Each number is 500 + 50 x the weight over its row's rms, rounded and kept within 0 to 999. Layers, rows and columns count from 0. Numbers have three digits each. The size before them is the row's rms in percent of the matrix's.

# layer 7 MLP up, 512x128, rms 0.176, rows 169-240, columns 0-63
102:400540550429474524455533504454581450487494513445448520538506452494468507482437542534605575438453514488448486405519544435515591504473480638439474615461444460562540475524547517487536448481490463
099:581486466532470527424445486528482483483496564523427468517436542516487572506504466574440487507531494433358475462524520525416497597465394438464419619399467471480512462502473497445529515405470536
096:510509528441527472414454461528551471526523474528435539561478570564454524609528485446506479538536473459479500534396575604470496550490481497489432570493498525535468489566373501555460399546577467
093:519524512536377647461535545480524510458507533571504548606421543447589491529524440590520637508429516553506490491544507526475408481439492531594467503469511515504407578459542454505552461515598477
101:519569620521398467501495503595499528527494479589485493517530439581340463546459488463507511464445532518476521534489519441521457528562488452498433528498513484597521502636606540468502533461492402
096:537510501563572451487454559557570478448452570573502520510529448417518412508420465413500502445547545570588521491576485593484489446481455519505502444476612411546506527563456600477483465484479507
098:536529497470572535431502497492564482410480505505551435462407490460520543484491483521506518434491463635481510628495555569456435466515498523493501559490423450530531496531555612603527538540524477
090:511474554580635513525491567412527585555468459539550527546501489474400416549537526519437468417470463578518508518494517539506606508533524454470519547468489441471501531411514490508484462524529513
098:483548558488496422543478421506462507486434512515455561476445455504555505533471506414562553470528473480510577543479371389480514528589486490588541407514405558465519449480450503548471527497506468
103:523391606491540490465542555550461485501492499496541494517499450407479463520562554507422419447496410528474562530535481433506476388520560560494561486464522503484515577521546523484400416567520406
103:471573552509404528414445553486540452471495571420554506600453452511491564499522498560432564506518568529506541495542426509517479463590550462457448481473520475576513402484418577385458463638411482
100:485559512462614472499542570426613376586413457467528437609507540455542496515461529506435467525481474493521417444386466488535445537514467468534483488460519609448508513488485423460501462455534457
099:398505384517500468424632454501530430503615387535453495474576466594516573514484530449493508551504453481520494402519406562532429441419522423447497522524450457498534517543493534507530441565561393
099:466483451469528505491420432568453459522551523469417436505492529439504465491439540514467487552493496480512490519515517512575478519508505473535549416504537428471426542419433503480496551451458480
104:520533524491472467558513540500460500582542545537439412604490436480547516504522562472485436522559439489531583463527450510542463480469517536541519503532524527487554471527548460469629439555475534
109:572415471476476508605493448445486518480550485434535595500503577522640501539510525498502441452490482381475504499496510427476466478640457604427568519548544514496499452522597430547454472494471529
092:630562514606545485558500499478462543384480557489537484496523536451593482508490524560473499517488533441520521519374396546529514409462495532525450493509560516443552370506485401426548392531481479
097:492513505462551580527419506472503476488533504533539432564407529484441549512423517618505509408540505516487487504480467411524530539505495420541470502528502442521554505528468545489383562529563501
091:538487587466508598556478488514427497483648516471517497485518480508484538504434516477481588548485475444516579510481527524463486432470558605540500456449514601489480498557461566459525553381545507
094:530563517450462465471447627507531410507496491565507542505536462414496532488477542608487402443442494495594476474487495461520496452425438484465547469477474611624521452486491467546480391552404432
094:519518522519499544414501512436411542481387449534503449476498486493557500525419497517499454509534516517452538476364520580455525612521404414408500467433438531436519390466436390493583479510499518
102:513577528422502498565548433560493437442482475542435406468447537485463512445520546473459537551529558388432605438571544475466476499551467451553464517473479429422508462534416533492508601445574558
099:462484526509509554471535504562515535474574383508560439483572498442485642521455487467498576603482512518488438506488506521454481422551385488526458461580594428502396468575570462477549487528519429
105:469521491501442468485427526528494555479567403545537480474497569533467514514482462500457528623510567475511567449497573492462491565518561465387442499494508548549519514470474476467472451444568531
101:468430618516428514511514511488548428463415452487513456445447471472441500444518499472542479455452461545541483516518570527469411561497426545485472534447490468451461473477437483416533381442465416
109:527459438425458530378507497456512471499454428506444504459538395474477650484434461509434527518485534479437517428451515490540535492631548492534426554498463532452525496502489471516499477517489503
098:373530535519506497520499541471449551537431527524440480458513556449487458428437475456577478463480465459601492498546475430517572515434581568530539528441513504463508459555462502442544528475435604
092:522456510502516556583514510599445473447572474525539486533603507473559537401499493435483446471589496522517496583428442505576460313408508444523517527425570478449510514622513455460520550552473478
100:458405530581658503525449468576487452530476504469548474662463499495468520435495518506400570500514382527511429512499495562465478473507503505502505535494521523422536522498484531522466571544454474
098:568525581578444594474541464432445526443479567537449527450512458469424482598409481551528519522520444436584506503541487524455470514466511441499586376503478532505498414583441466530519424479552557
100:493500526536610474455468472476597454500473484483532428522505595516452469478419511558516445473517560425390592491575517480501454417466487465462557507535561430556465529470530469500493571490572541
096:493593468555445550434532451510505537577526570446459569450432562588475512462459555432526563501559538462490612370467543468494480511566533393572460450452484453533550470428435494486471496433501517
103:510445422568455475470462412549598537599520552528476513489505531477554424617462522600470542456573510457466458467445559478378504560532555462496501484502525456540539558481454552551507481590394489
105:604444482513489511493549550448520539483520465453404490429448534529586510576586557593434536518598489506570435456550562419528470544506491517525539459570489437424522503533552573489512511487479486
107:543561479596489599575539473443454545458486537465480465533507560555482457536545487465521473430598443511466531465472518517588471577591502464524498486495545500463555514497521546434487484552518549
111:386510492470482500546521510430558476488529457468542471526424494575479504490455464471511503498375497491537501488431525566528560547415567544483448485475490557459461474547486490456459587439484439
098:438423501566568487607579544532425509537491425538402460472382402439538576512554452443496485490421451516498588459520485509575498462543617491449414544575486472460590576444463499539525401474467502
092:499451483533514625517475512546535551481481510579545458476527535447491511477517485446519442431522494575514502482491480479544473549592501499443508482535448558511471448534385490572548478441408456
104:495505442546555491527474426527479518476528539411584583542523390455530463470477464578460496348551551446518487499570459443501584481397460450548506493550519476499523478504506493607529539473526525
095:532482577490486538530536500486576451498531578426505500446583481482568487467508473496577463511482523449569491503557565399546421395462517511548484508541575622484540468515517406501550486515548497
093:548527483498489535532545481465390463555572594379476514558480576555504457564551499412458508446494513535512504556491491522517502542487478448535430517461591538461530527508548443505456549428437434
102:595448476485492457445520493543554459479554453534512582573515480530457482567476550433530498377549457537531473560520545497500573596537507485506474512522492570436554481513474453462570506494509467
095:513565411455552555618561502507530472485434487560510518570544511505407397605548378499385411468463507416474474474590529527559501558460599501491505466436496536456559494474448514543564524582402594
092:486626521485445423549492469534607426463437546517449597507477450599404509548559521488536535471499532498497550503423555559477533529463427535535510478552476398511540499479465533370502545489519587
092:419557438605446494460477526535440449443531475518551495450538467474359557569506559528520603532490419551489494556606449577555459492541380453527561441459509474514492476516507498445424440517547523
096:509443545498478552376499481520473483492388473516503477524442492516494490464473519535549510523464450538413481476462502509487500526448465539487488495468454463474539481413577492527494510565414510
094:482560492507496432585463429534450539476524541534448421494493481509533456569527508470420432512508531482489587536534517595538575462412465513614560540490538393435473555463454473486445554447490447
102:442529419487501627494493559479529463444547583526540459530441512520542445498491460616482504476491407505490458477608539556491540475430504590495501531542588535506523546495538513474449566507475488
098:491492499504484468469464427364629572524505437511502414534463496547482467481518444428408505513497529446448589537553612513484488474554547482562442502504430595543551498451510547544569508510435425
098:469466459486500527400450464445507469460448452525529454431396540462547528490606490492387454500529463504528427469503405549530499525454527539587542428541532508484475427526442526566469539527520526
104:485504478416531495475444477414516376381457502409569531476509454469437476532450462467458533551390480441480544501449469469550422492530429487436579548484445500608454461506582444520476588596507441
099:601534530428583421497490488523554534498465546506547508502515550512533462510472440444551468502606414395515446510582466559403446477455486488545540555465526438587496488450501560535484512418583424
105:505585560536545529523551483490530465535444500442494356470543457460505485437514552511517481457447449422475564530502531574507587548481453527504482472517449448498446471599594500401486501472521462
100:568414508509438562493475483604550536515495560577386493510564499463522490525498563498496452555523503563518538500492592454472503437550548489520514535482497618390582523425499492479504518462517512
096:572504531432512469557569606534469589500582466465518510454478473594518489519459434525466463443549558466589434527536470528524558390517574472492518457477429466470534545464427516516478506484440590
100:490545381526512534507490515461445432494506496471471497487390523572457473486496615463524561568528547472500603424540520407502508558524576589520479497434497474505417570579540565492462533483517525
099:481525504447497517503470478572486519491422474564556528551533615504456572532481506565506478509452502540465426550540475427502531499636534567520570498599472467490376513572624491437508506491522552
101:540438526422564459529446558438500536584474601446404482509484499499515478512430436505506461478477455458351535565499552530451520611510512498479453445477521464468453447577412451425554558439425578
095:491541476535424535448559413457516532462484567487555546476415376435496515474480541536481528474483507587386557474536479547486565565453521428477457474425529504494605474425516564427437549516530509
105:401584521536525510621622578478503372500460416503472473439421447478500538496373513468501472527570484475573493514567535508512492464481504539544590489462529528543501509469488528466541598524510517
092:410542407499550517541523553457413587519500511451551508565490461445567505481488481405488445542501433465607504515568518513479498516493544571419633460537478503536426504469480495371489522544523430
107:481535580491404517604508514455508523592547542514447470499486447410503521434496417530446383453586582511559548489580442473435478541544425407548460537498537476588431422515396459546430558537549510
109:602525565524621394534521484540463522496540479518462491553453538500525418451483477429441515506559582586511446511471497484432540448471533452515478618411555489499487518419516493590499618499537566
099:482586506494524630466500508544564404509513519436490524595471546532519448494517467510548477489467501505446456551479493473525489462463445443544542506520478499533452391537540581457515501617393509
097:482572519539562429412550627451416502553557418526464459492560532452472495509493426537428536603537496612622508524489477565440589432506499509558475445512553618490534516541446542568492501569496451
100:494466466484601519542517541512508539472520507538344476497475580506456435522552479537429465499465414532531459493450496487459574476461510520468484548415495463378561430441555550572559436494481512
101:457512545559500497497478559475442490552529568526482530450444458476520505495535527516498468559512413467555473507401452440448526515529623540554650490513460545605478469594456460566514505382500551
101:425457555596478491453591397512531565527569471499481505514571517560508506467515386449501455585506484482526558506503490507538474553545509458558516503429505540470546530542514557500437519519531441
099:490529548526410580529574554452529521572497571430543511464558537482444549415435490470529470613456512543552516466423555443477495504476411491548477559467522563441500503444458478433533548429553449
107:507460507477535470502601519525485495493537535420447624511569575484403559520415500490418519465528462513487525547507516458405451588524548463555551465497508499499490461558521464563485504424570558
104:463476512385548427496458534468395474588523499460478484481474537478480602499541545520518498444576471612539452460533480491524499453486532445531456495505525524479501419400555424492403524436480578
109:525512475591549551447378444475430416492450497462457528513535519529553449494436556495500483469440443479540484484522527504484497470456498409450489553448416496521544495464524470530462478573471472
# layer 7 MLP down (transposed), 512x128, rms 0.156, rows 169-239, columns 0-63
097:597439574468561461583445498421537518535562507477482546517460482553488493507480487561518571463498579473573519518474533505547579518583649507494491474561604478478506376521487504466527560429600472
090:498537516500508619338475553477468545556508467508560512549588527533503515442453397521497518414497394492359522515459483510411489461446464522532492497470487503428521426492567455524511475571532480
100:524372464433500502535460476600547460495586503577551421435503485519569516463494438466472448496468502497536547488433558460535489481456560492426549506476392520524539526403470507536440450493549430
097:496496480530521490441649385543502566540581550525539552445438479472483514515554481473460547509443517567496467483557417543386516467507485463486533540493551525493441539569466465483518530558466433
100:457544629535544487557546583468513427564496558494578480510483613485481469505557436463532552522462389550469489509541410483504616512398494533561502555463476457402491436458495589516523577389522460
088:538520525565469464274506475518484542470491571403544566559494560517462470495410490540427460509455484515511519489451463450466524511394575477536537460525538485460490435442518523495589523503465469
093:450515478473473483469457549462531501508476450517453520451437589516470524510524436447467488487437490720492538552483494510478531423591550586559581482427466536523506521457459444506488470459488564
096:453440524475574488446523506538518440480503492580563517510530458472501449478501514565587503578485419484461445568478458531487497488580484535486555495527430507477502534528475477589542570635571575
099:461541529498506554511511448508534580528485492472431477524546546482538544510402503545478486482488502500451432581464498506625539552539564483538471474423623485477437509531465484531551562636512597
109:470457450488457572656486564490418557514472487473430537594437480523485478535523475540515500486542462529468456521487472499475461524495406574576489501516444508539532613575565437531575455444494517
099:535475448552499540533394421487569480506499548495412509484582492534541480527458532444323508511545637450440522508561543581596520504571463515560442488475506524457483513476490450510569523487394486
098:608446490600441530446548528430530527463490454521463494519468452468426623528448473412550483487396492564519457413500489539555544466515502490564597476455419484520440431496509485471459554479487463
091:514411516505570494411493492522496520493402540645492525471538444503424479609416462543415481583501498532586504494530512470511434472424492569575537438505463433510436559483485467425520443527505490
097:521527429414494602499504540417494501457543583463464424499444511491515507438535437524450446495519518612519531569480462500471539549574548466614480548446402564463440506460533524527598497531454488
104:515517490442489466429446370491491482580496445605524543497531474454509606496492440536505493485465566528511484544581475441588555489479454512477496459499619426567514484456501481504481382552469486
106:459531486456395541383531573452519490532611439456526577508571489441509514505430460580471531469445519462426483455539544576534534523573548517482546420417591468402541453500538563618408459453471578
102:491515491527507520414401492505425478489547580491494558597487467503504467422489554522467458630493451541442417471505463438482437514484510578470508542543510567426432549536535509507418501532530570
097:546479486514570433485439489380519535523460493475504515684543456538539506506457572501497509568470508469549565486552534397501544406491540445482418458443534408516527499467441497538383500600483526
090:463521537542476548569540558430494591512481488528536506470470486504556478576549522588597590500563461488510468518495470502447552496453483465472458441441630563644553492464488506423504432532499537
097:593481469420470376582534618455528453513589462452504491532521471548492533445508490459503466460485507523522492524448514472460488483554468510472598521530612461510508531524476584435515454465544522
095:573443465516504436518461539441471501518488421426491432505526429450417472509486523557558454500492460467451456519513523537384467411448520482508544542407414476535477488465496559490604475531457520
100:410597520412455531454441525514495409544462463469456519512579446558476517573537446507464691532550526499471510474501445541484458381498546395477523433511554474523558543455492559465460396570500565
105:499601559553511543520569480519574562539496492534495459518504520502570513536386525386539559580515438480462485470496472484566490577453508409523575560550433476533538547514402515501488413517469389
104:508405468527528445478535469519512468601384412516556438558432662494565522510400473521493523478520485460535435504520600480389457581551510383484481524547510457507491469490466511547527516573518491
105:572450449563529478522561469501490430459502415531570572569507461541471539501461571492487539437571533509513493602549434501574398601536554547420410479485541423506429475430548474480485514538408503
101:565447428548571536527506474483505471590496512552461508517477580447470447555452497528449459481444476575472455406402550530424487434417462453503478491500508532444479502477471562504585515382536461
096:445565492658513488579579499505493403468527459450571514518439497618556470459502508407521471447568491494476459492514509598548561520542502558416479487513454519479544493564568532402585411530481572
094:460520374395498462485503406433582553585534546486485418505383482503444518522543500485489425472446504504442436462505490468489502531550530529527568503534457516566556549513455510578432485514482506
094:539482462453510557394477521454483440519543435508487447571478505504551482587578539566366497626591518455499488520474552574524462452570502568496549470567539623509586528506571504487517591516565500
094:496547548445508512507529427531426429475588484541577519506573499545455522443462536523487448530521506514558460392473569522480530561496662473566499460601539420476503490509525563521378516432533464
093:498482509473520518581484479544520453469465556460467440617463460486538530469416550582468527554578517497430511567572589531487475553580448492523575611507498549505492456487515422412470494510545403
097:509503461512569444546539549534448480446572389453429618551512501454593393483454503452529461484502550541497410549469536600502541559507508513433525526467604476445475388488552471428533544434456531
108:584480512483560554500417458580497443416474437523467486467453420576533486443586490514463433374497484476465545507526538570510463482534484476460485519467525468570543515517573459553520543520588448
107:472502464482480536548483492513528614404451546486450507489471576458497415596570589533549502528485470494498485497425530452475467443502430477510476585457421553521411478433573488543569520370439442
108:530550494560516506484506532490542588524485550397428506481490540519511477521496526569566488503594423415429459463517569515447469555437457439515548499564471414475502426440525511410507438494516518
105:484555595408520504587603487483487555438507468496539444576422509414517541470525522504550450529508474465364476428506460511529544468493501455561507451488486565484579521529475404529455454562538508
097:459493593510526522536490585555560512442412495557405544520499542475485523487537454546543628507490560477464524479528588592502563439517470517447416565464536481476512483432430548481500496581494455
095:613458491535472546437558575527554532546530479459498534481506476444496526500502506566463549534498535507537458527411501482490413518431550427556509566487491495451557591463533449536594495482423534
102:489526489520487484524445505440471492550525566516523586555511486589438487462468468515506451486516514519455414509404541480448462565516478466514533601505599505510512500446492457407459520448539440
098:524494603470435528460451499547503506567448584456556528510533603514518456488567529491452534487562535501489458522524558624416520513347482518510572456538508497548418457447553559453514542600439514
095:489446569482555455463500533454519435555397476557485537585466515529437471519467528446551476515367518417521509512433565585481459451487544489498497576522447480572512451494506535485550509520527468
095:574521614490556631587514518507458524512512518544461465437561423503455455470443412462440471491446630493572456452374577425471508511499540563511501509576415454527454544541435527525535531573453544
100:479491449581528494453481481506491485553588524312473482445502491522461567587467540510510512524515491581440434538462458487459477542521561475479484605518495500498402544487456568459528391516534432
094:507511490537576567446490531530495458554366530526525513497485463429527493563544535592377506470451548499450439473474454440420506460412503509446542516476423504427412442509466482555432456511500541
092:464578451450493448438469452512458574502494525589471413520448513524464523550520504602465534559496433527509506512464386480550548428460530524542548474489466569499449620417511469468462543595574442
093:491495561513425495431509544588543497487462480458534470574500492430495497476520565528466362519466556388483503546596508406467530454525591480412453508534468536474401489502545444495465480593531524
092:467523527426452570538500496504523537472490512434520373585452580551498415517446528409538533456527508493498433398585466556495441487612450517475516411478480381445460448463474540474518441584467487
097:590482490546586456586569548529470511574417476489501463579463502500557556440482494472566524539506511581507495494556556505489448460490413456465548563509515490525548427545503454534516531523512490
105:458532552436439496602473584496424516514500423592484482529529566468575481493468597428486493515482499518495572488490481483474516592464516510441475393531538498472435582529486547489576523535471474
101:433504483469487495529472506565451509495453564500478563473474538469484501584526443474378546541518422499631463397490529411524441436450486499513384493497502422554440449534418497474445527454566427
105:473476530454457445470458573496496449443440568490459508473452497503553440488518435496499495523505563495527488440435503407419575540522580478509588424579433397615555516467435530426506532425572481
103:478582593545512494549488587532559439459471449517470447523457503483557546560444460416465567473477593460484529469457496543478566523341584413497573458530498462519432441538589566523460563528472531
102:456477486457606528557430574431531516570546492551455540565557475478522523560623487498543428399596579439502526571492581522515413541501525566550539488587423524547458536427522560509486489448472556
098:453502548440434464507532534436446504551461460588467447474405407456422496514492557489508437514577514456589403556417455416459496486347527491502459503555440360510523465560498501578468510496499424
090:537553512471533560541517441539523483496477486481462484500488414456504480539487482544545527478537507465559478478569454508435480545519459512476563470471532459514536509573487509465532539558562480
098:489367509448600437487562490496538502517535494438491507472499492533472590545528448436423492486541493534523478444521545421475513531535511544576481443496559578548509419550441457432541523542473485
096:546455470498477502491413547503422578578488491504513460477541492573443510577415511465527406573524462504501397464444559547488562464568524504472552547502525455439518493510447537484511576473600450
093:485466565523557530558471472463542546453527488440380488401458478442535457543491522498575499504508533459385492530481486510492479464563458548510512477536517448455491498557576555589531585530506520
098:436515501486521478534500503511495413485506501465520549552499445551491532476475471543539508538621536473575520527489515471538524534528488543548633453418499465519460439466539399502567451468568416
101:498579553440524504464571535454529430540536500478494572509544501441513483544578485418529580557497464507482526562519495535500593545490474498458563464536501474488521544542441576356502394520488487
088:572523528488463411458427520486445467528421560533563525528468531555523567521456470470472536528494488526532434586428567414542528523527510562509492481572513498478534536448470539517439445534436542
103:519488476541485453496490484564494537469532475532416551482517486522589459472494505440457500560514500466630523505478423479506487437482476456536493519432522494507512514589539558507513442479535420
111:517443452522428495422493447510515516519567446590450571548509532459538572522456526605566589449576472572439518401493568565514535453482497546496551498456452487514477447512484566521446463470525374
104:521454463385509452546378540446440505484521501450530557429451515540467485421504474552595475526518603561592474535514539479497495526461472572535515596622455502487531488450561526497474454515469440
098:437523465582575562507437487574442561431472516563478548530519500533549474520475528608528419524620546420474450486517460478597490557490533499446535566532534416445517494483488484526379470518550494
094:466573461577439530481469549535402467553509550540491558562469484491528517528545556512500499467548434501511572476438482549492555482381587530512598502429460580484538449529436531376466464555464537
106:473459493467467584527529449600547477496559571597466540574497520469529498507523499558385479505465516487435534538605404518617488528544479511494528442434513512518455530472482443485478600592499535
104:559509508435520544420589544483564579514516482537534507381463594493538492579431491457493471497536451446499455515488535386483577473587510557466561516468527529446440407573537517504525452560496498
098:502442479429495552487493539532505457473472554498493506475605525444503484456470502528481452526500520510462558401434490493489481478418607469536474551558563429380508478424499457538498440554526436
109:491452533468561509444526553646471422458479572460495484501440486503512513502524572465448558550476542524499484452491471431460458506579545482494490472523501496338525500584554521522466480496420590
101:578485541435533520627549524479505512563536496622537501436468443469548500531467544524556518494552480544507434539446462555520453578524450522544604537553388476521480537579429526513579497412470513
# layer 7 MLP gate, 512x128, rms 0.177, rows 170-240, columns 0-63
095:438428500477525475503570480435524532498509449536587475576486512587489482458476528528486479421558453529487546573545465490516510562544496453492578504453514477505482535495516520433454596509547516
103:470550493546501430602537468522415568531469508413469466440476423504549515549527479492397493567474530533425483460591461547568519508409533476416510523446492545493512488507447465465583479490526375
100:497552448476450551518547461547497581488439522553522473456498546542553515487501470518500455502618475495471538394580523523454503519527469495448575456475485518488481545498530444479553462450419444
088:483479444510485511454340535493596562487437510482491522551481354460499491541499434522460575460426461503571546520565481483421474475452529588532473553460488357517480466529479453538446564444537490
098:490625521398470416516501551560444513559528525459473497514426447495461487491470403649479538491475428423436550513577522427556430481478533431531514536446467534492458403519551513552521483563526575
096:460426643508430567533516598550506481589565568439534473517575488528461496470510532437468511504460485508556513445588569389530582489563478502524565439508531580474484529489441448491489616446563415
099:563576535482573487485588512408441470464477496494510548491463471507446565425594490441529514452525478582584497589523492508465441404559471523538527456531540611520512502509534436500499475426543473
104:539489357468477457562539482477492492474632537526503549427616399583497388443552513575509501512486482524496417463522566489492501545456556504468462527505555429463528568493559550507417538473479453
103:450474465483626537448485456531465511573483395579519472426529568583478472460434557439460568520453477519450520576476520493558509441440506525505455487482579512538518498544477535495563567454512547
099:562517589531527462493456537470540359470619483500478539482564586537438586478501533567505516467456438591451486536573447521497581448534478493510654525502520492551536505514526546552437507641473512
096:640442531535609509503555514554574545556543402514529501494420477449456513485529620477557505478539466440444557533535507529497541475584501519520413497535560492497439475496533455494442538552543519
096:567454452437462418453493490541548526496493405574590511515449545521498585542478526511511509443414428540485605382520522539457537535482550414501543501546589514450466575543399477565519572478568440
098:554475478516467528440554451514494557580489518453504443537466587498517558493488548482513530490553481483474551447592476473511441440447478513478491499514522477486494583513569434517438468514380543
101:519558590455488448449542441461580500549448427461524485451629401443558491523567476486417396404443441508528513346630549538522484468513486536440498582503495489560529434553519518513506492515432553
103:475473446534392450469426545438505515544463523470492546438457561474521557449512448519461438436505537489492520603459482421508504486453582523414546486540494530452544570443473541554461492500522491
098:488546482518556440510426495510536505505491603548529496481456523478447400476419503560439571479493554535504466493497460409498518564433478361509448441477485471476401491501514518554482479463535451
095:519574521502418546463476547497474564546476393547604513471528495535498499592499541434529501514436521528578561458511509436517507465584494543471429498466461472421488505365520521451479508618460528
102:538511579512527548609421449466476516549568490446478393495531515509577533472512431531543501449535556485452511477430492543508528595475440419541631440509533497466520523533529494512604498497482483
094:549477469449473518452546517507579444563467425477434501498384416483513500430475448547453513455437567483504572498484506499443485547475560476495514578553362443498509478577457506546491540477442541
096:488466580482574501473427442539598491507489514465457542471535462590461560520497512490483498558539567469510442436517508565472429535544563477465413539431497459499556548455459526408415494400473518
094:473546459368445560450515539495437543526479598485557443478476512483427569593489583493566520447491473476527517418535502459544502538466565421516582414493435504511452478498480436531549514589430468
106:420500507506549513628462560467604489556473542444424538396527461505533512493406427534433544569439510534531551457531528398538416441423470500437433543461500590507442535447478501491507485524576457
098:466527478494498477516450486413440425585554502442609489550480598597474508435442483476505561543516503517544503562534507478456506490556427544427503499477558483491508483540433461526469488507483417
101:526540482511490485438503514584490502470519470440537501561586579535465527398480531496538555428607511488494546421505462465466473569531516541522526523445539462476422388510447499443485513560604526
103:525413461552473532482421415488465401502467514476512471578501455483397546551470474554604523535530483486544518544459466446429444540411497490427453499448511578476488546549374438499436553504516451
101:549555498496484493458546497494467492475445558561430563445501578451521503534505454516559352549496467483556524498456450354402515616533505501493559482425527479456422451476468408443513537459477507
081:508471536546373513475442641502470579541573421503498560526470466506495586569483513514523612497472483506534474514491432530511456506434579508426494433456524572456485387541547482436506577506465488
094:474424510459467597467523529421500516488442466498534501404451522522518525443427435471482546510503466432489468502488548594473518454518496574541463470425527430517545526586495575505470534490460440
099:476413495474590503469489590508527587505463468501518478554465485609504492485439552455517534452529461481542535464519535492494443514470436499522472561487584459493457469563545480484498529568386435
095:506485540526421623410526467436564587480584481479481496453491434436557513566442500498570477564532504485597514530499448451485476496512476496474447529388524506464525481507601535596509494478456508
099:539405547491466497430507505536562547466543541529451457484404475431503534402516505563569497503508540481447484454343560442519503541472512495504531423476556559522445578584512486408555478561524552
100:446448528452387510404586503500430600513426577487551521486494522548460486424500488557452499500537481538499480462550429498484492442558541535548524482433428547445552517491439461466446488440551424
106:477505465463560451521509476496500491496534511448497498535520508572567582480392476437481547482432633513617593455452644450559475501457501483466474515473578544525570537425583480550530600605517557
101:451410548496535476528520500470504512562488427529498536405481568490524550514548507559484441505488470550485455524483366428448520564482623418478572491472435468504428580612399413466513476540557489
100:606509407496441522439527537488523479510559440447465482517560523531508505422518476497524469516502596542496483501534490544513499419525455490561479415486559531545469495503467488433520564490456554
098:456456442627541592524529435401514532464540414515472475473459511426522556515503419498511540518422513519482464466553431550508533581490583468479515506453414534542474535527490469465479469499434517
099:529541517451515533525527514542335461424556517517486538496577501420537490514455594595457516529541524535456434519416489487496471417368515503479513539509547526488511520502456516522554488453449533
096:500582533513583538466476557505542492496511557450428408463493557464491516446468462558539545482402459508507542565521531573473404452586450533453503479427536502567481497525397453452608499419453442
104:558560525468546509514551511510577458549492398429541511462453413531516503380390492528513472522492580441583485471488527545438498515528475484430467507495474478427479567453560472479565437481561418
093:536486542442493459426482568413425474511470490432494482490645515457527417464522527523379573400483527488595479477521451549510478449583527427510510545544505441517555424474537537380456548533481541
095:501406444440500561525424415460524521501559557556469442487587472465477501538495559442563458527510530511488518471420532508527496516528431541576425458562538462527515430464518435511553459514469461
103:586518539544491434463431564527461541518502474557593490530449490526501507393545446538500447469498428557499498454495492610562566522508477477455493516426460568425572386459536513512503378557483467
093:489572443642490555470545479495441476450466491396549501437449547569566584494461520531580548395498597495519500506601460475424502490481516487471441506446467483557483436459529486602478592504443451
099:558501526478506593636535428481484590500435471477547493416533446513563494538538493419413531512519467588521562572536534478408468445505516464471474406455480568487606590480441471515516510501573474
097:523477453553487538517526451495452518429528478529475470473527534508492636457464467530463421510462451444472407527577525551524559485472548432445528477437502564577558489578546436542477495582473569
101:505496542497492389494447511521509477469508454328543476460459585472484603519457514539551504489499524474627539518514450482497473510509477489452486453491467455450477542375427472494459532556515486
103:428435530531538447423462512560450519458522525474468506545514405430457462529439600434485471550477505547512501564509516468544569523532513458497452484505518493447509453613561446568447483439434466
103:550489373568506536429487462452583432502480527537509493409470513396492442485492544574529407482410502517466433434486479505511506464482487577492544473462496439521558544493407454380514562452469539
101:574530507487459487444436531482524536560438382513530472494508501536555538507473535561454456458585518455442507344466446452519500519482471550503587579439509459480499500475459509528438486485363474
098:555553524514526587531495482550552429446498428465477506511557377358448487539544455471561485423504529467576513605483526559498491501495538517567583625406555477430520479601510496540465455534431524
102:550415520485457478456569457596459529533523485562404440515529508545520574491477583496566537583549489521557504503566530581470489554524531502450462552435459472461555562531563494547555527533478510
105:498458459505547502441512479469441537498555507477459546558388510495553541548507470474511476456486503531517519496393488478541540502464451471500522525392554553481451556499485470587550502527521497
100:588523564514577468521537533507506553456572416504573529519495630503473521467565523489501476459390453504501506538541433599557500552539463469569475556454525449417574449552500571559477535591554505
092:531505483491450545491523480498457610517516478424538461476603483533427567507501515507555585514400514479589402494453426408503514440576528464507479498464473550530508453501501506502509465548611395
101:574485537583579494523491466543475479473573501513562497433454477491510479422499512567548580526582464468498391546570518521454542591520588512431512552524550564519556523470612452528453520466478496
100:539495530519505526540496467506531509526425479474475494472529391469456491458627443453436448545529463475448540505475462495408488548451588599463481467580593395579519469485443522640518469551485499
099:414487550447565471522505408478467445465457512521477604533523522503459522480595532536542499562366466405494571501462462512456521504437497502593511413461506489448539484481491488539533491519380468
094:504476533475497463491442599554466439507563504547582459529489565481612588482443420451506461503495456513519544497531496478432505540558581598502500444547470426490485521443511416439522531566451507
105:429545488467554508485433421472456554458447406499506503547555493580457482577481508462597538477367546508525507506463416522544483535584496548541459507488526612395521444519505452528513628485548608
097:542505413458519424468459414595554498546477475581525559476472511478498528514472458534493503488545473415483556444490582517518468604459437516457424556465488501554524473528413527552400469545482430
099:593529504592506535436573529456543548489463499466519540493493522483450441478521465485500437477481535497570527506635515518592394503466604565547562595489558511533492514441502407563504418495473503
112:558465406502501373449465463590555453501492459516428512531455478471509534436586469581530449531445494587458494496416348546477520519458507470530481425540553486527519523522395513488490527556447446
101:524437488531457465502459465503482514430550560443451421556468504516539575505463450570620431502467523498536448465468429452639512526510577570580571540462480498607514512458441450444495492507506482
105:406556483533497426434474451539430501575515508481394501394502533469505496572524590431548549515491538589460535500551563526487529451509515492444529406550600511486547437531489444576558494453516470
102:531460559404553584484582493439565438563590485374507418449472539410509526446401489604516489529472383434505425468486622427506458479532527480449420529541556506550504541520512545594482513426478408
105:515518462502520469561483451495513517535470517489471493497561590528520429445493539521445525530493575449508555420416465403349527465552512447475470538484580499558561556541490439542511489563567460
103:483549477575389582475492492500516508569588475420542544417487435465526453432485464463480473520496527462603422505651554525527439475492444406491573401513469482464572573566515479507510472494458472
105:479556485464463532539521487470519406588529414531473629488537474471467538449389506502521477505462542614500516574464528416457534580539478429580530516491536509538557593595384468474491495513574501
108:507523466628422404453526486460463483504577459562504506505466525423459602588480575526503465590482534471548455484486541492467481552526459522504376512489545463422496404609474508489489522483546528
099:555538428527508503455595437376487530581474560515490477515512561525386548531535518486516563491417541481392462511467594531434505461495507463482472468586530458463464578499487513520537455396475378
103:534504592605442505402392452456471513522611386528463325491518489550428525482549529513479417447549483540490418492479486526459487515480489457506535502458421517430516510433480431531444491542464550